Weights of a small transformer language model.
Size: 16 layers, width 64, vocabulary 7638, 2.63M parameters.
Architecture: tied embeddings, value embeddings.
Training: 103M tokens, 6269 steps.
Each number is 50 + 15 x the weight over its row's rms, rounded and kept within 0 to 99. Layers, rows and columns count from 0. The size before them is the row's rms in percent of the matrix's.

# gate: layer 6 MLP gate, 128x64, rms 0.162, rows 98-127, columns 0-63
# up: layer 6 MLP up, 128x64, rms 0.159, rows 98-127, columns 0-63
# down: layer 6 MLP down (transposed), 128x64, rms 0.126, rows 98-127, columns 0-63
gate98 102:33 68 63 55 58 61 29 67 63 37 39 16 72 69 44 49 54 43 59 28 39 50 54 26 58 26 66 72 58 39 50 62 35 49 50 49 26 44 58 52 62 59 61 35 21 45 39 50 45 08 62 36 47 14 59 70 40 66 58 49 50 59 38 58
up98 092:53 32 55 28 51 44 59 33 59 37 65 50 37 64 54 66 42 36 40 69 57 59 28 76 57 63 38 37 63 54 33 50 68 44 63 29 95 45 42 43 39 52 60 47 90 36 27 46 54 64 23 70 52 49 62 60 57 40 32 64 44 20 49 44
down98 099:30 51 56 39 43 63 26 61 65 54 23 43 62 67 43 44 65 49 77 37 23 44 57 25 88 35 61 60 39 61 49 62 47 56 46 56 30 44 69 57 59 72 68 49 13 57 45 61 43 31 77 33 32 27 54 60 48 47 47 48 61 67 34 54
gate99 096:35 57 51 48 53 64 38 56 67 52 67 35 66 56 51 46 28 59 63 32 30 24 43 47 38 40 38 53 30 34 54 32 37 62 58 90 17 31 51 37 52 46 47 55 21 51 76 44 64 53 59 55 27 40 70 47 67 66 56 85 27 48 53 38
up99 093:40 45 51 37 41 64 50 47 42 71 57 51 75 70 29 28 48 67 46 41 14 49 38 50 45 66 53 73 62 27 63 46 43 54 52 64 31 42 34 34 49 62 36 62 49 16 83 33 63 51 57 53 26 34 50 68 69 45 82 76 41 45 46 49
down99 095:66 46 49 59 52 49 68 53 32 43 43 47 35 39 46 40 83 57 32 76 60 56 52 52 40 58 48 42 62 49 74 57 71 35 37 04 61 66 61 57 37 45 39 34 53 65 33 47 36 49 35 52 57 60 20 45 29 43 64 08 71 61 38 67
gate100 112:42 07 51 58 26 35 20 42 27 53 33 71 43 57 44 69 45 31 13 47 49 48 33 44 49 44 42 51 37 26 49 21 56 51 17 32 48 67 53 56 44 47 49 31 51 73 65 28 46 37 33 52 72 49 44 54 58 41 46 52 54 49 65 28
up100 108:56 44 20 56 58 68 45 67 46 43 35 64 80 40 47 63 47 53 65 64 31 25 35 49 38 74 57 43 78 73 50 44 70 61 69 56 43 46 61 61 78 54 60 39 79 69 53 61 51 36 61 60 57 62 78 44 56 70 50 33 19 35 59 35
down100 097:51 48 66 44 36 48 33 51 77 55 34 31 56 57 43 67 38 81 38 14 37 45 68 35 56 38 53 32 23 14 80 64 43 72 41 57 70 32 51 55 55 60 38 49 53 30 38 53 51 60 41 29 45 55 29 41 56 57 75 38 60 67 37 55
gate101 095:72 62 35 47 52 56 67 41 53 38 39 36 73 54 47 66 36 59 46 37 29 41 53 40 47 49 56 16 00 51 43 23 50 27 50 69 41 60 40 38 46 37 32 55 32 53 57 67 44 32 69 63 32 37 60 44 72 70 47 58 41 75 50 37
up101 093:59 50 39 60 90 57 46 63 55 50 45 42 57 54 60 61 44 52 77 43 79 50 56 59 26 52 56 50 63 70 20 43 34 43 28 52 35 54 61 55 20 42 54 36 29 70 31 56 64 60 28 27 70 47 47 29 54 37 31 72 62 49 82 51
down101 102:63 52 47 22 37 50 54 53 37 45 35 36 54 49 34 50 14 54 41 36 41 51 29 46 40 26 52 44 20 43 31 41 58 42 43 61 59 63 25 47 47 46 65 85 67 51 53 65 60 32 39 72 30 56 66 68 60 84 46 39 14 53 50 33
gate102 101:68 36 55 63 48 66 66 57 65 32 32 74 63 28 66 40 53 54 27 42 41 50 56 38 42 23 58 55 64 54 80 35 42 31 52 45 45 57 67 50 68 31 41 57 48 39 57 54 69 42 47 45 13 60 80 37 40 65 63 34 35 19 53 76
up102 099:34 52 45 41 45 30 21 52 46 70 56 29 70 66 29 46 66 59 65 46 86 47 52 51 58 89 43 63 43 62 16 64 82 57 44 54 52 30 48 76 34 67 71 68 50 56 52 51 34 33 44 60 43 49 40 55 43 37 63 63 50 70 59 44
down102 105:77 58 55 50 55 64 59 46 42 33 29 61 34 44 77 79 31 32 79 44 27 42 44 46 65 33 23 28 65 39 67 56 30 30 56 49 44 64 50 37 55 13 32 36 45 35 48 64 56 50 54 31 33 55 44 32 64 45 55 47 53 25 50 66
gate103 101:33 41 03 70 61 48 62 74 25 64 57 46 28 33 61 56 43 51 25 73 42 58 65 32 61 22 49 58 55 39 83 51 38 61 32 64 73 27 28 50 51 73 43 52 66 58 42 45 47 38 59 56 51 65 52 65 58 57 45 45 26 56 52 46
up103 104:19 45 61 54 61 45 67 58 44 77 46 85 31 53 50 50 08 65 39 56 45 44 48 46 70 41 51 37 71 21 53 49 69 35 18 53 54 53 55 35 39 61 48 56 42 44 69 38 62 56 46 34 64 46 55 58 63 61 60 05 45 37 48 62
down103 095:36 61 68 59 50 40 28 37 65 31 69 51 78 49 41 27 76 53 49 48 56 57 50 99 25 74 68 57 56 82 48 56 56 55 91 49 45 45 65 71 55 39 54 64 49 50 50 34 59 36 35 59 54 56 45 23 37 51 51 56 45 47 52 54
gate104 099:40 35 44 46 33 44 30 30 42 18 42 57 37 78 57 52 59 53 21 62 36 44 26 41 47 47 36 36 57 64 54 49 18 72 45 34 55 29 37 30 57 52 57 59 49 53 79 28 71 56 63 50 64 53 26 37 37 19 56 28 42 50 62 34
up104 097:24 54 57 55 56 24 74 82 44 61 66 33 72 35 43 57 45 25 55 47 90 33 72 46 50 47 37 50 37 46 46 36 40 30 41 61 54 54 83 63 54 42 48 57 48 48 42 56 47 61 34 28 53 34 60 51 64 11 58 43 27 48 36 56
down104 096:32 41 44 32 44 66 30 44 38 53 36 60 23 60 78 45 43 40 59 51 20 60 35 55 85 45 77 42 81 59 51 31 44 53 52 25 60 48 36 40 41 62 76 54 57 40 61 33 67 70 56 46 61 48 28 52 48 56 38 15 72 39 46 42
gate105 092:28 57 26 32 40 30 65 38 29 83 54 60 44 43 59 46 56 28 50 59 56 47 48 59 52 56 50 66 41 26 37 59 53 43 27 39 48 78 24 44 68 44 28 48 44 43 86 66 20 51 51 40 40 34 41 62 67 75 77 56 64 65 59 46
up105 099:36 41 46 54 59 27 30 42 31 52 66 68 63 43 24 41 52 08 38 60 69 62 69 85 42 34 44 50 38 52 55 47 40 45 49 46 25 57 53 64 58 67 29 24 55 58 68 59 38 63 34 38 53 58 68 44 37 85 54 41 60 76 42 44
down105 098:51 37 50 46 39 62 64 55 34 68 45 61 52 48 66 64 46 45 65 49 27 69 50 43 71 60 45 73 88 63 53 32 75 45 43 36 61 44 36 58 47 49 66 34 44 39 18 28 68 36 55 51 77 53 32 80 49 30 29 79 59 50 69 59
gate106 092:33 51 56 64 57 47 50 76 48 46 50 24 68 22 48 47 46 68 65 53 35 41 37 38 56 57 64 49 62 46 50 60 63 58 44 68 57 71 40 31 40 62 37 54 63 55 34 37 65 39 39 80 52 65 18 71 46 51 59 10 13 51 78 62
up106 093:52 51 37 62 84 48 60 68 33 63 36 56 50 41 40 49 64 58 66 47 47 50 73 43 29 60 54 61 56 47 48 71 74 47 31 65 53 38 40 39 28 56 56 41 62 48 38 53 53 52 57 57 56 51 22 69 20 39 77 00 33 57 61 65
down106 083:71 68 48 62 35 56 47 44 67 73 72 56 41 58 51 26 47 42 31 51 65 69 34 84 45 52 50 79 37 46 61 54 32 49 69 40 26 40 79 58 64 47 38 44 57 41 68 50 45 39 41 28 50 46 83 38 58 59 63 83 56 40 32 25
gate107 100:69 36 71 55 51 48 53 75 79 58 36 46 57 88 32 55 53 62 75 45 36 42 54 48 52 54 62 54 79 64 50 55 52 21 57 60 64 29 48 35 68 68 66 32 51 32 42 72 51 64 41 51 42 33 25 77 50 20 65 61 38 40 58 45
up107 096:60 63 56 72 60 63 61 74 49 47 43 75 49 65 47 49 65 57 69 72 70 53 52 49 47 94 44 61 51 53 53 44 71 55 27 34 46 32 58 79 53 21 68 36 79 68 53 63 48 75 43 57 42 54 22 52 51 54 55 56 63 75 65 37
down107 106:46 60 31 30 42 29 33 27 53 27 38 40 40 24 62 68 29 50 51 41 50 63 58 54 86 33 50 39 56 60 50 49 31 53 74 51 55 55 38 36 34 66 39 80 53 51 30 31 39 24 51 26 75 51 74 26 42 54 56 52 47 45 29 64
gate108 094:48 47 25 57 45 49 62 36 32 68 39 54 49 49 54 45 47 43 64 43 40 53 65 47 53 42 54 69 13 56 48 76 42 41 22 89 65 48 41 35 77 53 67 61 48 58 55 60 40 52 49 32 81 74 43 33 50 32 61 31 72 77 63 74
up108 098:45 41 36 65 57 64 39 19 74 38 47 62 40 43 39 32 54 70 80 43 25 46 61 52 45 43 55 44 40 38 62 59 42 51 11 45 32 71 28 41 61 56 54 57 44 60 57 64 71 27 22 59 63 49 37 20 42 27 55 23 45 62 51 67
down108 097:48 46 62 46 32 43 52 71 41 58 54 70 66 57 55 48 51 36 64 56 94 56 49 47 83 51 45 48 66 92 17 75 51 59 86 57 63 21 62 57 39 49 46 54 51 40 33 57 50 59 47 37 44 66 61 60 51 52 63 69 73 52 55 37
gate109 091:50 66 43 29 55 37 44 27 31 39 42 46 42 49 59 39 56 57 55 77 81 81 65 37 75 64 63 52 47 76 36 26 44 37 64 33 49 62 38 38 37 57 34 43 39 40 42 60 69 81 39 51 48 50 13 60 73 66 35 58 71 50 56 59
up109 088:58 52 47 34 44 40 36 40 50 48 55 28 30 46 43 47 34 42 58 30 53 68 76 39 64 27 70 05 53 45 47 41 26 44 29 73 51 62 52 44 55 50 29 54 48 33 45 58 60 45 57 29 74 52 44 48 57 34 17 48 72 38 51 89
down109 092:43 70 54 47 49 52 40 36 33 46 45 65 61 64 44 55 84 55 41 74 41 85 08 44 29 56 59 70 35 48 51 59 83 60 41 18 40 41 57 41 19 64 39 53 65 72 49 40 54 54 35 61 34 51 44 56 55 77 61 49 55 49 63 50
gate110 101:55 53 95 40 61 72 87 50 53 76 56 57 63 50 54 35 52 58 56 40 50 33 52 59 36 40 22 48 41 29 49 59 47 53 29 63 46 51 70 57 49 53 71 40 74 55 17 41 59 59 81 46 41 47 64 45 63 69 68 57 62 47 35 75
up110 102:55 49 27 47 37 29 21 46 53 30 38 32 45 48 60 67 48 39 56 60 48 51 42 64 52 75 67 46 65 63 30 36 46 35 78 51 50 81 41 53 56 42 29 75 28 39 84 54 18 61 44 49 32 33 35 52 45 33 41 56 34 72 59 30
down110 089:54 47 81 49 66 67 79 49 47 60 57 61 64 31 65 51 48 37 61 41 53 39 57 30 65 46 37 26 47 29 59 35 52 63 31 61 43 27 49 41 69 43 80 29 67 58 22 42 49 74 71 54 26 50 64 59 63 74 32 68 70 37 37 56
gate111 090:56 27 30 22 51 46 47 27 52 82 48 50 65 59 30 57 59 45 53 45 33 51 42 43 36 41 59 25 27 40 41 66 64 66 45 37 29 42 63 53 49 29 61 16 25 64 59 77 36 55 84 39 47 52 50 38 53 64 26 64 55 62 45 67
up111 096:49 50 66 58 47 61 33 65 65 25 53 60 55 45 54 57 34 51 39 65 46 44 40 66 79 58 51 54 69 54 31 50 37 60 64 81 62 81 46 55 50 62 40 53 65 34 34 41 65 35 11 56 36 70 41 57 63 62 76 16 26 64 64 34
down111 101:53 40 23 45 23 42 49 46 70 98 49 15 46 71 48 53 66 33 55 55 47 62 52 33 34 43 52 51 48 36 34 51 48 36 42 41 52 54 82 46 44 47 67 28 32 80 76 46 55 55 71 27 58 44 42 46 64 40 27 69 47 57 45 54
gate112 098:49 42 60 47 38 27 15 58 77 22 49 34 51 61 81 48 75 38 51 40 44 56 33 44 37 31 50 22 37 49 62 48 26 66 64 73 59 34 52 52 21 52 43 61 42 45 35 65 20 54 54 52 60 59 37 52 45 38 29 57 30 69 36 63
up112 098:53 37 60 47 67 53 35 36 64 66 53 89 55 54 57 59 58 67 35 48 65 41 53 64 53 34 48 73 40 67 76 31 48 63 72 31 54 22 59 41 20 40 33 27 42 56 29 46 26 74 66 68 38 44 43 38 65 66 46 62 38 52 37 73
down112 094:62 36 32 44 43 64 52 56 47 47 69 25 54 59 41 29 44 22 52 51 40 56 57 39 46 47 43 86 66 41 31 58 66 43 69 41 21 69 33 37 70 63 46 33 57 45 46 55 74 15 51 74 33 30 33 55 57 57 63 43 76 70 42 35
gate113 105:38 48 51 61 54 41 45 26 39 62 59 50 45 60 41 22 54 63 70 43 35 38 59 55 72 48 41 59 54 45 33 61 22 57 62 46 43 75 51 70 72 59 49 40 99 25 66 37 66 39 28 53 55 61 67 39 47 60 47 45 43 39 61 46
up113 102:50 44 56 38 22 44 40 70 38 53 35 45 47 23 72 74 27 38 42 37 72 56 24 46 55 25 52 69 28 41 47 43 81 51 19 32 52 33 38 46 52 61 46 66 23 65 39 44 30 53 53 44 64 53 40 56 67 63 48 72 39 79 51 48
down113 093:47 52 31 53 82 53 30 54 45 60 26 53 39 69 50 48 64 39 62 48 35 37 61 64 55 48 57 44 69 46 30 50 20 40 60 84 39 64 40 71 67 40 48 41 99 47 59 54 38 32 49 41 72 61 65 42 43 51 33 37 62 43 27 53
gate114 095:47 66 51 74 38 48 25 29 56 49 34 32 71 60 82 70 31 28 45 76 49 54 49 29 64 48 35 29 47 55 38 24 42 66 62 51 56 56 62 46 52 67 50 54 60 35 57 72 71 48 79 35 64 63 39 70 52 42 53 56 29 58 34 20
up114 089:46 70 51 61 55 66 54 35 55 46 32 44 60 58 69 57 33 45 46 70 33 72 47 17 60 43 26 46 36 51 57 37 76 77 67 53 77 58 56 63 50 57 55 58 61 19 52 57 91 53 45 48 84 67 47 57 56 45 44 33 32 55 41 25
down114 099:54 42 53 49 52 61 63 38 57 45 70 64 47 27 38 56 80 86 37 44 58 57 65 60 52 63 65 70 46 68 47 55 52 25 65 19 60 21 32 63 31 55 40 48 38 78 43 31 22 69 37 38 39 66 59 26 38 59 49 48 53 45 55 74
gate115 104:78 53 76 61 53 50 62 44 63 32 04 39 41 63 36 35 48 63 39 47 41 36 38 19 42 33 55 60 45 38 56 47 56 64 54 43 46 47 53 36 57 31 09 70 42 40 59 57 44 35 68 59 37 61 78 34 71 65 43 37 33 55 55 31
up115 100:49 61 00 43 54 54 34 63 49 47 45 78 42 52 34 42 25 56 57 62 76 73 32 34 48 60 50 66 20 58 51 57 44 63 46 76 39 67 44 49 47 83 62 47 55 47 40 55 58 52 31 57 53 50 38 23 25 48 69 61 60 51 31 58
down115 104:59 49 73 47 20 55 65 45 46 42 65 39 61 40 56 56 74 26 43 44 51 00 54 59 58 48 38 41 76 48 54 56 42 40 69 35 55 34 61 58 34 24 22 51 35 25 51 41 52 13 60 31 54 40 54 65 58 47 32 43 44 49 65 45
gate116 114:37 53 28 39 41 41 38 75 65 69 62 39 71 29 40 55 44 64 47 29 54 45 60 85 41 95 58 50 47 59 39 67 65 71 44 37 47 77 58 38 57 35 47 26 74 35 49 68 67 39 42 52 60 29 30 55 58 47 56 50 46 67 62 38
up116 110:47 38 39 69 60 73 76 70 42 47 57 64 66 25 42 28 72 56 56 45 45 59 38 31 60 47 35 41 51 60 58 56 52 71 43 49 64 37 54 48 61 27 54 57 39 45 54 94 68 31 39 52 53 60 65 10 61 66 52 44 59 13 40 37
down116 115:57 60 55 37 52 25 49 30 49 56 36 55 31 77 56 41 47 39 77 75 23 56 45 36 41 53 40 46 43 30 60 58 33 39 42 55 41 44 45 48 57 74 43 49 52 60 64 26 12 51 75 43 43 50 74 71 48 30 80 59 31 73 58 71
gate117 095:56 97 64 67 67 48 55 45 38 49 64 23 88 51 50 66 53 76 58 29 54 44 66 42 52 30 38 65 39 43 42 41 37 47 64 83 51 47 52 42 40 54 37 70 32 37 36 34 71 73 54 36 30 45 63 44 38 53 33 61 50 40 45 70
up117 097:61 76 57 27 71 71 42 21 45 62 45 18 61 37 34 58 37 84 72 36 43 54 36 54 54 52 49 71 72 40 50 36 35 51 60 54 48 49 54 49 48 48 41 29 75 51 22 39 68 54 63 49 40 40 65 55 27 26 34 38 55 38 31 73
down117 094:39 19 40 70 23 49 51 61 47 61 54 86 42 63 48 40 47 27 15 66 54 48 53 58 33 43 51 46 53 62 47 64 69 44 50 35 62 61 58 58 39 48 51 68 60 49 66 73 43 34 51 54 99 54 34 50 67 51 78 52 42 60 68 38
gate118 093:80 39 58 34 34 47 48 40 31 36 31 56 56 65 46 30 41 50 52 55 59 52 48 45 28 30 85 44 79 59 17 54 35 42 49 77 57 19 59 43 58 35 59 66 18 66 27 38 57 64 56 37 55 51 57 26 40 51 59 56 58 68 50 36
up118 099:40 37 78 63 39 52 51 05 38 69 40 69 30 66 32 32 61 52 55 64 31 29 29 55 31 38 62 61 59 80 28 73 45 52 35 63 32 41 49 62 59 47 45 61 62 37 45 33 66 56 52 30 61 35 44 25 46 46 45 65 62 64 34 50
down118 096:43 48 38 60 70 39 55 68 94 55 57 53 48 39 40 62 56 56 55 46 52 58 81 75 58 68 46 47 29 35 79 49 69 66 51 42 66 60 77 44 62 44 54 42 57 66 73 59 50 54 50 60 34 62 35 77 44 42 86 34 35 28 60 66
gate119 101:40 66 46 66 37 64 26 30 33 67 49 43 54 47 09 41 43 74 53 54 43 60 08 44 53 47 66 46 59 40 51 50 48 54 38 36 61 59 60 47 52 70 53 40 98 52 43 44 72 26 55 46 53 67 67 49 52 43 76 50 32 55 63 29
up119 105:44 37 48 58 61 48 46 51 65 11 62 75 19 57 65 63 48 38 59 62 67 60 78 71 48 30 54 54 44 62 52 43 79 75 56 63 35 73 59 65 48 46 33 61 41 39 47 66 37 39 48 41 72 45 55 79 31 73 53 58 45 42 48 18
down119 097:49 51 54 35 26 49 51 38 66 82 42 33 77 45 30 46 37 65 53 44 33 38 38 50 70 57 54 39 55 48 45 52 31 32 46 49 71 44 21 42 54 66 70 72 61 67 32 35 61 57 26 65 38 29 63 42 79 19 29 48 65 43 57 67
gate120 099:70 70 42 64 33 47 54 54 41 49 37 56 67 60 47 42 74 56 63 52 46 53 55 67 45 67 47 30 51 45 92 48 44 80 51 46 56 51 53 32 48 40 48 44 00 53 53 46 57 37 67 62 18 40 62 42 39 51 69 36 20 46 65 21
up120 095:66 73 10 54 55 42 73 39 29 45 43 76 34 50 49 56 77 40 64 60 54 55 44 49 53 56 55 57 29 59 60 60 67 66 55 39 34 71 64 59 49 72 44 35 33 52 43 53 60 13 35 47 51 73 51 37 83 57 47 60 35 38 46 20
down120 104:35 28 73 62 38 94 47 70 46 31 36 39 70 47 36 46 43 62 23 44 64 34 56 58 33 42 23 53 52 46 41 19 41 20 44 59 83 34 50 27 52 52 52 61 52 42 66 26 57 59 62 52 48 49 37 74 31 50 45 45 51 55 53 59
gate121 089:39 41 59 53 58 56 46 64 52 25 46 57 38 47 51 79 58 49 31 82 32 34 38 63 45 24 55 59 36 29 54 51 65 35 74 43 37 34 45 49 62 59 59 40 53 43 28 34 54 21 52 52 44 54 24 54 69 26 24 32 44 46 11 71
up121 092:36 62 46 54 41 74 38 56 67 48 71 52 69 33 53 37 56 44 67 55 53 74 51 38 65 67 50 58 79 53 46 48 64 65 76 60 61 30 62 51 64 54 42 49 51 81 22 33 54 46 32 50 51 53 78 51 54 78 42 51 19 14 55 27
down121 093:43 35 41 30 42 33 55 52 51 64 28 58 16 60 55 63 58 30 57 47 49 28 66 83 45 44 60 35 37 54 48 49 45 25 49 45 29 30 44 60 54 72 73 89 43 50 40 65 32 43 62 40 34 25 47 58 31 40 38 39 64 64 30 74
gate122 104:58 53 46 27 23 60 11 30 63 37 59 41 45 51 42 30 42 36 63 57 30 48 40 36 41 25 63 64 59 44 45 22 26 78 66 53 69 38 53 68 54 41 53 65 53 84 48 55 44 60 76 43 36 47 67 67 48 38 30 48 27 61 49 59
up122 105:58 42 77 41 81 58 25 51 60 49 44 88 40 42 52 20 57 48 30 63 24 71 33 52 54 37 70 65 53 69 48 58 47 37 82 40 53 65 62 34 56 43 33 22 40 56 30 45 46 43 52 60 38 27 46 59 45 45 62 78 53 41 57 34
down122 104:50 67 34 48 46 61 50 58 86 43 70 22 71 72 38 44 51 50 65 47 81 45 59 38 23 24 51 66 56 51 22 47 33 72 51 69 47 61 47 35 48 64 68 66 35 24 56 46 61 61 38 48 69 34 52 49 68 47 43 15 40 57 54 39
gate123 103:39 12 53 38 45 41 27 42 58 43 54 41 22 70 51 51 44 21 56 59 64 09 31 25 37 64 46 49 16 43 45 33 55 73 34 35 43 66 59 32 52 41 44 48 41 66 50 45 43 20 65 68 30 44 45 61 49 41 42 48 62 51 44 35
up123 097:84 43 07 58 10 62 66 41 55 18 32 68 50 56 30 40 50 41 65 46 20 76 35 45 47 37 51 64 52 28 56 65 44 51 42 36 49 59 49 65 59 33 37 56 59 55 59 20 50 28 43 53 37 56 47 48 60 60 42 49 40 39 35 54
down123 106:54 62 68 74 50 76 39 60 59 64 47 36 73 23 58 43 63 34 60 40 47 31 59 39 53 50 40 70 64 50 77 15 53 35 56 62 48 20 30 43 31 65 42 45 46 63 64 88 34 48 65 54 34 76 58 55 58 49 53 75 51 63 50 43
gate124 102:48 43 11 47 46 43 53 70 54 61 51 44 48 62 54 36 63 41 80 52 49 60 47 54 44 57 72 44 47 49 62 59 23 45 51 83 71 53 57 61 58 50 34 50 44 61 46 66 56 23 25 86 58 44 37 93 77 70 55 71 43 43 52 48
up124 092:65 67 22 48 23 36 57 76 73 33 60 47 58 77 28 46 63 48 76 59 54 72 56 45 41 72 46 59 70 56 49 60 23 54 56 74 69 71 67 72 57 50 59 68 47 54 60 51 56 60 33 46 48 49 61 56 59 57 69 41 53 40 66 12
down124 091:44 43 84 60 50 39 39 44 48 51 67 78 62 38 30 64 38 62 50 48 18 58 58 39 24 25 36 60 38 36 35 41 61 70 31 25 33 49 30 48 35 39 57 41 57 62 64 54 27 52 59 28 59 51 62 21 20 57 57 24 65 53 48 52
gate125 104:64 62 39 54 31 25 50 52 52 64 77 39 43 44 51 42 57 58 46 45 61 48 82 65 56 79 56 33 81 65 43 27 28 46 51 58 29 30 29 25 67 47 52 63 28 37 49 56 45 78 28 48 53 37 62 47 78 64 37 51 47 78 48 51
up125 111:60 48 26 46 49 38 38 77 30 52 29 43 32 48 34 61 67 40 72 63 43 69 42 60 25 37 36 57 48 40 37 70 09 48 53 51 70 37 50 41 52 50 69 76 76 56 53 74 35 51 56 42 35 69 42 38 25 21 62 55 60 51 41 63
down125 102:61 47 58 32 42 54 75 56 44 77 38 51 54 51 68 30 67 37 49 63 28 35 47 48 34 57 83 40 31 75 52 48 32 60 48 46 47 26 68 55 48 57 55 27 71 25 63 19 64 30 44 42 43 52 61 88 39 41 49 73 66 59 53 65
gate126 107:58 35 52 64 64 48 55 36 44 41 63 60 46 60 35 35 61 67 50 41 39 57 50 48 70 43 46 65 32 47 37 46 00 36 74 50 31 41 73 47 61 51 28 36 44 56 61 47 40 32 57 40 74 55 44 29 55 71 41 95 63 37 61 27
up126 097:56 48 77 68 39 72 47 12 58 42 37 56 55 56 13 40 48 74 24 51 49 46 33 40 49 56 42 53 42 46 56 46 18 39 73 44 37 74 47 45 63 64 41 25 46 32 68 54 64 26 52 55 54 53 59 53 41 71 43 81 68 30 54 44
down126 096:35 39 20 40 46 58 71 70 34 56 77 43 68 41 68 55 42 40 37 52 48 22 60 72 46 72 49 41 70 69 67 45 81 50 21 65 62 37 40 45 48 41 57 59 49 71 25 50 46 42 47 51 43 67 67 74 37 32 64 27 43 69 66 63
gate127 099:64 34 31 56 66 60 64 22 42 50 17 49 45 40 27 46 50 68 54 16 56 54 55 68 43 55 66 54 42 52 43 55 75 64 47 70 61 73 65 26 63 17 26 53 60 67 58 61 69 47 23 41 55 47 56 53 33 48 48 60 59 35 58 80
up127 097:42 38 43 75 59 50 36 32 33 67 56 49 39 56 41 41 53 58 67 25 47 51 48 29 52 36 48 72 56 39 59 57 61 66 70 61 70 49 83 34 39 41 42 79 30 54 52 61 37 49 23 44 51 59 65 29 40 25 47 54 35 49 54 99
down127 090:28 97 55 54 54 64 56 73 69 75 64 48 64 74 72 51 60 50 25 68 60 43 31 37 37 62 30 45 68 36 48 49 55 51 31 36 53 39 60 80 30 44 71 57 56 49 48 48 68 50 46 69 59 67 43 55 62 50 55 49 53 45 48 12